Weights of a small GPT-style language model, trained from scratch on English Wikipedia.
Size: 8 layers, width 576, 9 heads of 64 (3 for keys and values), MLP 2304 SwiGLU, vocabulary 8192.
Training: a variant of Adam for these matrices, 6919 steps.
Each number is 128 + 24 x the weight over its row's rms, rounded and kept within 0 to 255. Layers, rows and columns count from 0. Numbers have three digits each. The size before them is the row's rms in percent of the matrix's.

# o: layer 3 attention output (transposed), 576x576, rms 0.0189, rows 244-255,308-319,371-383, columns 384-479
# v: layer 3 attention value, 192x576, rms 0.0111, rows 116-127, columns 384-479
# q: layer 3 attention query, 576x576, rms 0.0129, rows 384-387,448-451,512-515, columns 384-479
# k: layer 3 attention key, 192x576, rms 0.0135, rows 128-130, columns 384-479
o371 082:126117147139115127097110117099165118163110167121109170157132131162144123154105176141170093131142144119164057173122117117119168152124114061110152159118139121129137143111135186092092095158142114110143104166132097083142144135136158119076114056122116100103165130123147147113112132086096118120
v116 099:180131175080139120117112154149104108117101114094145101126157168136124118107080106157124186122101137145109093142114103135150120114101126116110163170130159162134110135117147151115103114108109076120100127097177162150120101096156147144162144151146104144099136125127098106157085128154108108135
o244 105:116089152125169150165125113163167120143115133099126119123106121120094122149135128115110162121107110130119111136121141134173156126130135155179113117140115081149075118134120154156150130133122146119126127137102131115198134133122130155147138137110099132124159126152151135118120130124143099120
o308 106:135109156075172109125141122144168157134112146115131145131117139127110129139119127162132076131146133129129096111094165143169129179140187126125094100147134108138143148078136129128162134157125134096090182136088141134196118144151145171123116120136161150131120110151149114143153114141151095146
o372 088:068165176148150139126103128160110152134152128099126136145106171158160135144104176148135110151186151081081145149107146125138140162099144123128160122120158114154118153093131091112109155108149126150126077146103129109174083138178156117115135158184126152096086110156170176129117113138105145129
v117 102:155155085107087098153176097142117159105132166111120124116099082165086150129128089113112102108145144135116158133120137103159145153154124136114129171104150111147096130135144158138140137115085116151183128136169155104133134117077120105115148127119157140157132095120130144127160114130090152150
o245 113:114142096159133125099162139125169134123130154135144118146132114106161114174150146119121118143130132122121108145139116143144129107128105140134125114127146122153168115088128137110113141182157104152128156112141168145134130090088158133115153146104143095125118162184155136141130090158182174119
o309 117:134159104145149130121106147171154155110107144162115175126151157138110110117083130145141128131097143098163151120104135124114117135068124099203102125115091152141143074141130154176133131158107131161155089125143160115138125089126120128127119152093139123082122152131164145066155088132142126159
o373 083:113140093131154141100101134133108132117129128117102075171129165109145120120123128139142134103120129061123137111138119156128082121150089107122113149100096119115147085158077119156141136153149159130122144125124117129161161139140124127151097150158123092119092137150120102121119123146144113148
v118 106:111107160125132127125105164137110133113126142160123126160157112122188178104115144091077121109139142123147132129140129110166157106122155128152120120086142140170135126109133118115119163148177091145131128107166105155143135129116143118128132156125118130107131143096123149164097107140087096133
o246 114:136133122091150146094154140142168089131120133122152144089149190109105140146124191157100109197101140109148137124168158134112078122126127107181096107140143097139101103143136153142095133113161123120129109137084116092120074120146128143172109140107173119082159119106133113109160131125141140118
o310 114:101127109138131117098134129104142075134139122127135085124128091103118139150119187123106093186125128119136095138117140115110116118181152120128108122155159112109125126113135134101131136080124130105099152148077084151158076101133127152127126117071172117138139126093140097125138132099140147134
o374 085:107101143156084137163120112101160131137083069131126137148102082102102124106138131114111153127113123127120136145108138098153131103124180170145127115098166068146115129103136133095132118131154145107136141181128167163124067071119097169153132105101166142137131106102153121082126083065108130109
v119 105:170121153113131093113132156141115149142142116135118114079152142107106182156133093193156132105127118121195074067147126097091103164103110136117156143141158113132139119160164128132090120138157149139098140132118129167120097122117145130184170115130122086157168137136117095089131113106129157138
o247 115:120167083141115183143154126126115162156145142107163103109099132117137137148122111129118094114132151128084113111135141129143121118147143135152132104106166085091112112154121101131147107058154180118121114112103126165163142111095081140090151142115128135165116113097104129126090129108136136141
o311 109:109164080110091171104164076132105152123111139151133145098088161149126118099122104091130126106099103188127082132130119086107118130192129097143132079105134150120139115103114126115130071102130146134107112108133114133223143149149114146098117158144127135134139148126118156165119114139157102121
o375 098:112121129138114141102154102137092094128152168147149133101109131145088126114118117116143133136125109152128116133139124141110123146137121126133133131117117202146141129122128102118178124162121103123103156107132139085193146143172164144131135163126172082143094144094130143143139148141137106116
v120 103:114172117121107120136137131129114119134095115159134144066104107121117147156150155086141146133098113121081134166097126132125103138147114106111109126126150179126100125163113115114137108153126130139137120157123137123135164153111126084144088099097108099137093118151131111098092102104081109117
o248 111:119092086104118122124129103143150109132125133111120054117117121114108146097139101108121178116156135044113152139119128097112134116103077113150123136143105138116137140084093131114091157104097094148160100126165148113116112110171080155060130150104102129136097141136092145150164115127155120155
o312 113:137113105101101125114145107125148148147125112149133079148083164127117167139127144103151168131135161098104137111166118119111155131086082094162117128128120144131151129139113121117136121116135090141161121107152125165116137112138131094045110145086117138094099131106086115124126152120125102131
o376 091:153079116120146151107120138137176102133124158130126124133127124163128136139112112127187129096099122096132152139179126142124108126137130097151108105157177161133187126110142124122124136116122140099149095141104154093106130169166102119114119139152138146107113099130118115106138155122117168119
v121 098:117094118155152140158110150155095162099155158121146143184119119116116107140099172107091128149129143152124139145108080115170108122145102086164162138097123118125106165106110156099135173127172137143166148122101137107113126091143109123107133138146146136135103131148133142126171160105113168121
o249 089:144155176076133117111147129145180098166123145149108134105126162133149133156148164109178147078144142114131136130135115135140101154140154134111184113122160117151136118127116092092128115159126136141138123171137104112133138098165131144116155177103150159138150157135149109083106120098148079140
o313 109:175153102135135122085153074123089113164126137124101096099090134133142096134118127104142110113107119147157129149104121094128105124167139146152169105137097149135128131138124135098150132141136121158149111099125132151167126141158142138046123148070146161182146188165105120120142149140174093130
o377 095:098152125118115112154147071114147102157143102135090120127132140160121099162125119140136105140140113066136136155158156130126150166169126091140116139090151127117127103135129134110108107121162136144105131136123109135119118142107170111102104132118165114145152146116091158116138148111190089118
v122 105:136153167150140115164162143150170131105130146162131110093146159131099124100118150099111147090095167158141098109158123140173121112105114097132164141092100156088127124097144144092124133157100101133127108111119079145106102148097133081093152135173151108138117114132153132122105106111133104123
o250 118:159090150134094115146140134154126100129142116102129142089150145164123123120151092126173118093153125120126118173171159132104115128118126119116156130140136107190145158137126116090123098114141130089108118130144160149214142156167133139155149103099117135077127166103145163095138141161127123132
o314 114:112064153123111100149114162163143125107133134093124136079173144102116129141102112127155144091158130118124137159090150145126135140119132137137123156123131186167116141148109149103143127102159176149139106127139142153180115168125140149112134179110130143144119148086140146118139136139096113135
o378 095:132131167132138107129145135145094174112114133136103079140158110093158153120137088128144134137131140128128173105117134140126107120109140131087107125114114096138129085167103146130153158126137147161110128151102109158144118129114071118100153183101111151147135140113165115156105130136113150144
v123 100:139112132123136126086113125137166155103161124152127136111114118132123128116138137154146088105173146126138111122135126167138100122123101119147150101128154119112125139129118119151129151141130099094156106162121170112152123090126153094110149097100129158055158154089090143135171122127139156152
o251 113:091152136146121120175123124138120112152132113111134146138113152117127143156104113098107173138125131186113098139082134132133088102132132113126100128155145154113136116092136095162134098117112182094093119068144146139176157144088123143103152123160084081122099097129155114149149103093125137119
o315 107:150139112147082109098131116132177122148152102147079139102147145147108121093130096118095169120151131203134127140079093103090115111167104110160113123142118169125126104123134113166190122119136138098116100099135107160167144122112152146130147119114060144147108114124177173108132153137133062136
o379 089:095125129106114102133152120132119131114146127151087097161153156124089095123130131154096108133131086085123151131126118150132127177103105113111105107110121112094135090130122174157144118092166117098117121134101088170090107113145077122133097135126109157172125129088148134137087153130124067127
v124 102:133172145109124086103106138149155090126157090134094122097113155151113159160115096125097092125169174124111070119153100083109168154101139125081133114115141072107109134114149130128108143129126137184115177082144148113163151172137099149122124140139137155127152077135157155155130102151107125120
o252 114:163138155089136091132141104123144130104110086140116148090092154122099095151116146100140101109098106177158088136141118108137126139158152088132137126122153133115122071156133100151133114098136173096143081093130182120154158122153157169121127138177108086142150136115173137156110105157149097130
o316 111:142159121071147093144115134142123086158124098140103137104122099122118133127162131116135123109159149161180099134145094134087134173134157099103132129104110055124109140086105132143126107103108125109118176116116140141131157162114151139138127116129121148189098134155169109108096097112182103113
o380 089:149128146140172097123089122168118127115150138120115109157100104110135134088147159123088100145152151133138107136107122123154145117087139107097130119139061101144091165145092134121109091112129099105129082130135127150119106184105077106090137091121061159127163116156126102092138086134103121123
v125 105:108154130126094132103151126150116160131109127108141190087106129084097102130114156097114100143120091106106111142123144148144102091157097123110143129104096138138103115099163112147103123102153161109126096118154108125091093149124075120149144120143118164105135101137131169131173104140141109150
o253 114:151168155132140122120099151126096105144135118154157104123137131115130123153128146130149158111116159127125142127059118149112134145117143122123111135098136117115146127160095126109158151127087073140113121150168090112139145170083157105141090172137129150122124164138090146144093127135111087134
o317 117:134137127083149121107111152110065124116145117132143155125169144141117088128139100162120133182118086174119113134056165153147120146140145124107139092133146118109137118120115110119163144133142107126162098140125135153140140148146131142138117170136168146108142111117128128118136130134132139152
o381 087:102114145122106167130135090109063138113133138143154132144154152128134099134086130137123169119153118126083129079140136120139094059148112107111131115140097175105127143163116140107147119161101132184143104076148151135171135121143141159140136150123126158115090159150093081095162119160094124101
v126 103:148120141123102117172150103147099104146129138150156161127165153127133077104100135095158132108090100112088164178123130126122118155085175102106093174084131133117116092130132098114142160101121152153145130151112135120088080129124136135127096115088137123103105103139153171152140134113121089116
o254 114:161153141102101108127123121115123139143141126164148127108109169107137144151134148148132111125097104086115148123109142128167143122180112114156092150119155173132110134059103144081119069116132115163134061148110133121118165095130113151100126138153149115134102123140134122113122112122120154210
o318 112:178120115100116116109143120147109114152147154135134097097080122092115119133103136135166118124139114146137140108143123131139092073182141166154123142144127132137116151096132119091173113079129123124113132159117131139162149085148120185079150114124158103146103133151149091106133147137142130116
o382 090:117143130100129122155101136111166119104143097140101132134129138132123125101116172151145091122106156134167134114185098150094112132193117108114111119156128119104125135126119129112124120142120127123142143128116129140075116164134167124115120106119157092133153090153114133098111136147093114101
v127 100:133174163124120095122152139170119102118150087152138088123139102123098161090131101133165168132108139093136087098131107127091110138139143092123117088128162125130112095138112107130111090114104118130134107165082112158158094122135136120126131134136126118111115140166132154149109136142117153131
o255 109:124170174072110146140119104129185139133114117093102082120159153125131088135112142132106079161157135138113146122165103142134117140156135118100137107120113124123134167113134090112163099127143095083126101084085129137143105177166086141087115133151123110115103123110144137097122090139120097131
o319 107:128171166131150165100137110159142126141144086131099061132139127120153088109128123151090152129134145093105109116132129149113138147114112140113132135124081152119130150138120082121127115132129091149148087123102115087129098124086126130113121096176133139168136120147138119140074140095138134141
o383 087:138132148118085123149158160104136161156134131130163105122146128099143094138143158121112111131137107095129149127129106125118162168120167159141119149105121078133153097136129125139090120139112153115159171163084074114112109139074085113094131095100173118134135085097147172126126130133139118152
q384 119:106160098098144091168121128144149161115087093109151139134137135117149145092132131129128140133159051160138106161094136141132154093118131118120080192117119120150138089125113090123100116162140154151136126114144077126153110103137096111137129140140149140092084146178107156137103094115056123130
q448 063:128093132110154089081130107111134119100125121165120081115126124171120112102118137096093124149133127103133141089157140146179144113128167123134153101168156109124117152133102102110143109138126153126143156107083144150098087117102109149122135153178110120113162121143107124098138112157142138145
q512 062:117135106119154141191151124153154180125097121115128097131131176097157127087113163123111116146131115105141130093119103090144109127109134119138125088171126099128152144121139157127117115097093147101176122085134140138108122169095141126134099145140091161148131124148156166127118120096153113086
k128 115:119118102127162127131142136126144149099120073132169133144162105104115122135060107112111107105123109093150093128104156097153093092148078103133138116166157129140128089153143079140127128125121121104111096106113153117131115131092141132118152161129103094087102097150106132147135072112109103151
q385 087:119130163112101165164124099161092131142104101141118115115139151123131121196126146143125151134078158060133175131111093103156127136131108137148162078120132124091124148136114148105132152130138094143095124128112124120131153166118148149108139123135097107158153170152130137168105139097142100128
q449 082:121117124107130176164133148171123082153109127101162104108121138077094133141100110146136147116103134136139163168080168110158113105094107104134110162163147117123143118106168103114164133149102105160108125112137085133196161111163153147125149142125135119141136111140173100172128110094118129160
q513 070:130105139117101131100146167159123127137129113151126116091130093143109114110181121105159176117143129162093142136082099138123115157118135124138104150132147177161130092073102164141171128145136124138098123133141116132143152143148082116162117151107146140151123101118152117152135134103080131148
k129 083:131147137157132109119100111126147118132111127126090114153137181154129141119152143143137140155107211141093108141124136155096136135179142139108106130116098095118120147137121185126143105133121129110149171134115140086130100115115099125138115106129155135153138122100176126090149182160190159081
q386 136:147136130144132126120106113082122106147157179149102146135116135165110110130133107147129136136148180112112158120134140118097132142149121163117120124124124141148126127126116198097138169111111166130160162087119158110119150111112130119119112132093131151141155092091181130127145175191161141124
q450 074:154128134129098145152146121145123123180116114127157182085082135113114146129149141137127164156121166144135125129126169152125168180144157110168114126127124159083136168079160140112167112117123145178125131138156140120156117105151164165093108082173120120166178108101136111157116137142202123136
q514 066:194133089185129129107162104124143122131068128098140156106145139126107104123145113135123121170134145087140136138102114103151140125131111143098101120136086129092107155177145145145134116078154128173099121131088114151116141069123093092128104169142108100134114139146135134112141102144131129131
k130 094:112132158124146119142094115103119122155141111167103136138134123149136105143196174089177176124138125168110149148155115141122148171148155151116087139126081123116119158098144151104110137122127148152125134170125128175162121105154131114117111134126121154154166135094104141089137166208137148106
q387 111:113109120084128141160142083175126141128113074129161094132177113117150129140114166110135132111123107140152115135141126150161139128119104110127150149116128124132125138136139107138109111108134089106090127130148091152109138139144145148133141175121157070115101153157088125161106118110087101130
q451 084:118134131095134141131166133146172150114124118162135103109167123140123135151110114150123088135115082121111120153091113146160098100117110108119146148127166112160139094105132104133130154168139089142085118118123090105155153116107146147140120153122165119154108137149160106130110138074080153154
q515 068:111170112093141126087139165131117109159174175144110126121104094154117126136122141155099110045093102114136084144105152102165068120123133149165121138145121159146120097115119107121158128153095104105146136095126156094160171148122132146153145145110157135171132135103179124150098152104073137163